Weights of a small transformer language model.
Size: 14 layers, MLP 512 SiLU, vocabulary 2423, 2.84M parameters.
Each number is 128 + 24 x the weight over its row's rms, rounded and kept within 0 to 255. Layers, rows and columns count from 0. Numbers have three digits each. The size before them is the row's rms in percent of the matrix's.

# q: layer 2 attention query, 128x128, rms 0.147, rows 12-28,44-59, columns 0-127
# k: layer 2 attention key, 64x128, rms 0.142, rows 12-27, columns 0-127
q12 103:107165146161079178171148079148132135121124167179150139130164123132130131123122138113123111119122108077146116123155125150111174146097134111144132117134174114126130147122180126128109128138168138110101108081122113121113108146093101156150149118102154077118109148139131170176139125132155145085121124093138118140159125151151101121173072168112136140112115147141139088121132114140107104135145
q44 107:135111191125153109145128124127110114123104155090109116117153147156120107118129132162166157141094170115133155094135143136155135102134079124119162152119140107191125126057132131142097108120099150123114158138112146107106132131124126140143101131174160184124154117123101126133159118121114106150107117088130143153088138115129148134119137174177144130169087132147149123132125118132096162115070
k12 110:143133144112160139137122140152176106107126117117162168165123140153167139145081160099142150121115111129128139118097112108099106093113107130172145119132152141112114135106140139101147121160101116182132125158129116111088141105173117106096148163125131175163159127088079136132105166113139108111133118079152147151183100121174152109137114122146097096110137112127119126129154134092144158174120
q13 109:111151169159124134084118155156109122144141091108122166172120154121124087083130136151127107150094110108121160157120159108151186121147132173111127135122150182138124110119137145187137099130102094159146089112132110130148148101143147150149142165118133130113149137158157149104106169111096118122127115101098100160160168102141148098141122111162133121129125145109103073106137140117116094128150
q45 105:140085124125160135104100161139143125135141130140123138136111125098127163120105156126089131160168150119110135118157134148095138109124132103143143090131146125144130129140121148140161144110131110171132094110154136095135123159125134083139117179141156122132139150147138170182109123112100217190111123151108137143145133105116114134206101142170150141101137146094147117091150111124160142122134
k13 106:119108131149097142141184124101141118130104147109113149123116134139124125112156144130139147159120152162151144120155109128138152091167068119144110137142083093148172112128130145126110123128130146166119176146126135134099120104149162132116136094130135106113170158124150181112155148127103133085099113138201120101175106155144131154160099138127139132120097153133161084151096145172123142087127
q14 097:096108091137125161143094105117138103146177131169136134135141144129083111097158149158102136108108118119102128119140074111172112093075106116157092094126135149130116139133098127070123132087076130120136167134144127165145112124160133140107108101112114107132146151154132131129142137118133174152141118066110131185098101135126197143136128139135131099110113117122141111121154147141104144115128
q46 117:127142122152130167096112141127111133105085122125131137148097190104091156132127109085195133119128118159131144154183101120124148137139114125122143121145095124160098174141135126093126135124101147110121120100178162122108156112138193130119121117141137084118110142173085141049135132095124112076138119117119143105133152122109083125140135114149128099143146111126103118119096111113130137119123
k14 109:100183141143123142158126141125154086117137123123115150157095100148133077104166125120149184137141135102146176114158070134163119127085157113108142106157126105095099101121123167122144153142075112136103160107098118104134156100147101124141148146156137137170090081108112176126091118110128138194141125138108123113156106122111145145117117102122108135147121162126137140135133127101127118143122
q15 100:102171143123135142103100125163120135116108130147081106117139096121113159145146107161150148105164127157108119082110125131096131122112124128115124148131096119133130122104152134154159089130137130106098101099085063106186085107131089120146143139091139119124184182136129134168074091118147131128149117141141119124126133108099142131123141168137134150094111088134136150137193147102140112120124
q47 101:124086090070177152153111128134129108128114155099113116136110123132136126134162140152146155105162084118141148124146147153124168121145152137101133124146093163094100145083122147090146162154138117123134099141138088134139148156135184125177110128135121107138112111128115129142069110099149145115142125163098096126146156110116111131182161126152108133107154133139127134141089170132162169124171
k15 114:114133112142128120160124165078116082126172113103089178102110124104120123126110154095061161119130135131120137100162151096179161140144125150162140125147134102214124165111132145135138132118140108103137132164112095104147114125107148158117114147097134137056104137127130127123125125143112141135168113157098108119154122166134119146125137113138151142104147145150176103127134156122106140144141
q16 096:088083121119135123109174151136123161123126153147125121124114082115118055127129104150130064120098137143114114102121188146116115112101124149122134180073141103128135103138161140122104151160102130089124142142103161117104085119119133075109086085124110124111151092111119131133103117056146132145132128131173120126135089137108139121144114122112125137110138128126118120170142140145137141096139
q48 088:160140091103134109173108125096099156116141164102161162110145091150092124117182091147118097121122124123146096116126163139116151099145143125073118130159105120123169117123074122132082102093124147101109125120145122116152131173125136107133121135107198102115097126133098147156113121112129135091132095148127183158132104145145114146133169112151113136103123142130160126104118143128102163105099
k16 110:155148126140133130135132148095125136121116102158048131088158115121117131097145110131103171117155105086153119138125113137114101176147116141144105138139146160130121150113128182156143120137158095145109153106114101118109084128109112122155099126120140111164125112115097117081085173101123127136113108119147143079127164090149114112135104141133139102167133141079091134154112142118108099191137
q17 111:148151144125122127141126118136179115120104156118118087132133117111109095146166093119123102116170161114113136088101176114117117157120150126095131146125154129165146122140119116117118170083168158111127103133067122161149122116124118067129088133124171131125139127113105109142090143054138109092093144131107114083137121152161114130130169090101145136135087143135124123117117127172123157140130
q49 100:108139136101139118121124132165112113125125122083104151107095136094130098107155073097134117119113126170149125113132116124146126146115126130152122120138120150157104098127132125189136135134121094117154164125127130121098108136134156068105144152105087118169136115137155133135156165160117112138117181154125079065159117098117123179121130155159113139105129144138085141190127137141156132183132
k17 100:105131092139100157148146142132112111124134141136169146085122101090128104134118122107129141119197181112097101128091078195124125136133132118166125134139168096123134141137121126106127124131123096134133129104163158160100186087172126119123145109116142116143161132114143172120130131157186130138116075166157154102109110119120137154148135137107150145107154132154135155132151162156113139118112
q18 114:143102141107133170125106137121101155104150128148120119092124147111122112143085150126150134130176122093110117175134116099143141099140149121096129081134139090163084182126129133118154113103104177122145060132104113120144132132107116145072113095087123070104087106125115167120119144127150170097120138144108144129131135152129114105101154086160119148156154125162123136146155138115119125152112
q50 099:130138121116089118169144115116113142180130131089125151105096154127121113146111095177145133113152130129175077095124115106137101132098137099127094119168139125145096102159091127148105156138151114136173082109131142133165133138145151161122168113153163138094127096113113149100103110136151120086122102128088126162135093156101112104087117135145127085123094130140111136093104138079107114110143
k18 117:133110137173170131146108102116135137080122134162117114177122105115156133097114115169105140067139083128157177147143111117148125119129149171142107144146081090107123117086114095117133136123118131149126128124105125100123093157109133122141146114133166156111117184072112145159138130121109116133175132116119150158141114135189143101134153122088128169099147112097137141129092110123136153131097
q19 105:115093150106135103186110135111131142078096114125140113072102149122120141157082145084110128118128122075082123180124156114147156162153105124148179110105135136079129147092120162139122138154139141123147145107142145145128114104128139123153091149095156119099132165111107122147085131096113142106087118112147116121116130100134121127143121100135083146155120121117093154128124137058128134141119
q51 103:161118151121154103103122106118132118175168147161167085137129100105100155113123112148125115125125115128136112148115117139111119128130109149143123079133153103120142116093131152158121166091140140156127139118140141164137110090117161124141163098130119089127130106099095155109083154137091167109128092140112126125137139133098134078083138123158099144135139117171162108071133155103091078161171
k19 105:113148140129138139127135131086106094142161103143142135114116141096175172107118183113139116105066111125125162136113150101127135121091100167114104133110146110159134175140116152124081068141139144128146124144136158133128116134114118139111162090135147132140144134174149091164119091118157145121154127151124162116159118146189128139124153132075149134116090095129121128087122153120147116084108
q20 121:116135121109140084126151110081123141141133137095120112093127118124105107065148132124125147132119123097150101148134109164174142134086130162187116087143111136166063078105182130105093150117100068127134103140123141146108125127102151129139188131155100149137130156128154130149109107158101159162173150139134129127101131152140133109127125089149122134141110134123119109100129151128153134127154
q52 112:135130137104145138112136147122161138108185128105142174086154112103130121150088129110121145144113166084104130126144084172112144141118102082129140117100186164120120135123139130116160125131117139147109192071094123082150127120089119085128081105126147134106118094142114136111167144118144140149140157149153121151101116084130159141139113137107118154131131139153166142147131165136117092105104
k20 118:145124077133130150087091074128154141134114151128129138170119089140117122121154106105155095149131114133163160138138106113160119108134145116133100130148155128092138120125136131149097116142187141155165151177139131135062102158105142163171109126112125118134109126126077132126134117143120089076147151107129156117164134109142105128079124156126131141164159187133130148116108131107159151123096
q21 098:129135115131084138137152119151097109122123152119112131127100103106184149162124119170165144127119131136119131126161151119102129127139125182105132124113118073100115139133162142131147116138141114135047116103137112128141113143114155097126124074123099120126100176162122127109108145126107120192149101106110121134165103127119113148130167122140154163092113131083127122174160153155091117164092
q53 110:110083131155095092110109147133125150111183142117152081127124135119117160190158113156138117143161135119125092104146174079106140124131068130163128128143151109105135203104140114167147133149137101113155120129141143140123170118115142140134095133118150169159139117133125134088123120115143146167126134096109114159135124140135148131093113163168101126122157102124159133143180109110132103148134
k21 107:168117153145130099125118103119099143145134163128116177108125119109118124115098129083145176118120137162115135120119169087136135108140184135144123182107118183112116114169156165104146142153137162115133084158155152151092096134122106120158145160108119119122096117121151123111147124117067155128147157123108172168153102110157161082110132119140127122119094130116157121138089122140152142105143
q22 107:135092147139151084159141107139118123102136165113090183131131125104120107124157111134102080122178133133112125146133116097085145133169128109125119140100157160154136131140119154130078114085098085134155106135126122115104137164140121158139112119117167133155083130085116102162132122087135180114103100141093075114155171142115162119151119115117087156128122163143115157093116120142126134134123
q54 120:112151137099074171118124128116104134128106175164168137133120130144177153105132157100153100113105116125129096124109131148115149093137104134146113171141137109113162086141142124132163169158087118179158176125142148118111122169132128139133092078133124135092144109177103122147130140127151116110130140114115166133086133122107137150132149163138117094164167125123104126140075119146081137108134
k22 121:115160122141111136184109097114175145115104108117115127125139083118157127123107140140120156113105136094096111130124091095093138161117140124138130084090145129124119146118081142104142134138110140140121126105193130146139117175128118080135113153154149102126111134115156178188112135093151122131098139109120112105152159143133127113171155139124138177135130150163146194155120127124123089158105
q23 096:093122103111156124153134121127126130155155118117122108110129181174168069124171111110155112118121120154116113147100118130120146107115153106137120152154137119138114095145127163093102105134095144144107158120124153109115124174097113141199128130175115131125155145126174146101121145111110111104156138154099152051099101132161143105100125140145146120130103135095133163145104161098130162149129
q55 106:171131125128144143112155123120139111119093177113138109101111117165075119108168160153130141134167165111125097174113142133146085107148113149143075127136135124110112115109124138081116133143140080087085133114161105137091128165089109127105103126083141175134115145091091155108133138098161122120131126135149136121114157135114080088167140079148156134108140135123123106118120144158103124121113
k23 107:159163121142140098117186126133147154104157161141107148090122143141159157154176146084180131104084103125156148141099154128145121103117105125067106105105117133115169129101163129120119164141150130149129122130129148069128143120122166139153118145139106153152137099174120135131102135153117150160100124103113164107141165122111175095087126150112130114119148143102151120101121102128146151119160
q24 114:131102159131103117118140121101148106157158135169110134112159115123123113113151151133074151106124145141136072151144145107166169106107141118139075131133155120134113103126080143133141130103125076172114146113118152174124142122120167142140155156135122099086112111146120145128119139154151172126138154108129098112118107115127142140089141083101116153157100086106173193142096115123153092134128
q56 115:113119119163128157088113123135073114112100119147110195121127149148150118105108132095103092113122145136115066120116148149159166131086118073106133120111110150130076150103131125108133092123078096126105139118139109152112126155144162141174143122137164128137122147146137115094119107139185120143135158155109108123164149133127148096117142156106085107145131143135126187113142139111099107146132
k24 114:163148149162127134131129132135153126123118145167156123129145096122160101114129104103125165133115117102115123112159115164141104126152146133101129119121151184110139143126104175126140166076110147155199126096119124125124119138118094157090114103149135119209094142116104137128138078079101080141118161088111114133134116091096102102106131102168139128122097111138104124155139138126140145112123
q25 105:128106153131156097118121136113111188148130133087122155118100095110143140128113103122095147126095117129112126090102164125087156130109140149132100165123131077163109141126106086159156115120101172135116113120152065147113166115120131143133127151160122133130138125151150142097107148114182112113089084162114131101147101103116112110132113138172119170122082145145159150087105137119105171120135
q57 099:149133154104103177144132121114191122133111151142128177089149103084109112125124152083132159104144134153160155139175095161127132100159112137130137133101155131126121133111129098142127133132169101142174108130096098126110116089139109121176146113084150138103089133090108136097140119167120141109109132167111152142119082108162164150151122120117132163106136092134097137126091142129098129109156
k25 109:169164110139136122162140139170170095107122159125103129093098128121137081110113129134107097134121143083122155137107110131105089145133127160134162134084143202114140131160116168145096116105150100112080136094087189118114082109093149126126126137140142134113152120146119129165105141144141174143116143141147108123085115132114136125122111168118130156102111122109165103142127144113117125173141
q26 101:119146130080120156138088154126111147116087124122108115122113102149154147141119146091130113092129079153114143128119139093115125144115096105146097146089104114112125113165145120114089156163141164173097138140125125120090154141148132163129179111124108159118149112108164159140102124125108156110099143113047159135183122164114152102126156105115139161156136147167151114158116117118135154141134
q58 130:097118120118103160152103108106093154119094126090069174156151139117119152122116174131131102076160115134138139079103125149113144170105114125162113146142108091116132122099160130110134107095134109113104103154120162129131142130164145103140137138131143136175135174157158130145117097155142131109138118084105098134145145116144131082139117124104124093146113086163139101165090113129140137116072
k26 116:112136120183181103124150187113156146115132127145124136112076161172136164135112134135119124126098146081099121146125099138104145092149133079154136108126145125101163166146174114135131156101129160110130130127110155177144101138117112130135128107125101103080110154123105118141110121114126123137151116176096122118115117109112120112133137144166134095122150140165122167199102138130155128157164
q27 095:133096147125141133141138153086135104160174132120163120102120116091105100095165099134125172129127144143118130159131136094151081162104116132137119136117112144099134106160119090123116127109126162078147088144139115094184159132116158137144144103154159139106129118101129070154117129147126120120158163165148121128150159096067139103160122112176079115133132158144119151161113123154108132135124
q59 113:084129122140145145111107104155140085152131151091109140178108149152159129106113138189080104153124114124135110131121115143125126161112140095123139138128089119099160131170116103162149125092076123124114084154134161135128121127141162156106135121118132129122150134143131127152116150117146145094136124146129143114112112181109114151106126183156138093106159159108112139058144156142096092175138
k27 099:135156133133114141105106127101138101116151144132127145119123103164122155117097156149123136183148065115164099125148127175141153163149165099136081090127100157059118088171131141142138142111150107137157150118097136108126110145144127166129139150115136106135169148125158165135152097102114145105156169163154153117112115104114111157107131095138152148082143144122148143094128118113106089140134
q28 103:156145115090128103121129084119101130097104131138100121138164100130128132100135119175134141120114129101120124152108127132141096127059102133108128140120170124153082125140133133142118163138115112119149121113123141107114124182085087122144131124126138102113158144180171153151109079119113091173124114110144119137122077165181154134141116121153121147133126127080137191125105125112161136176119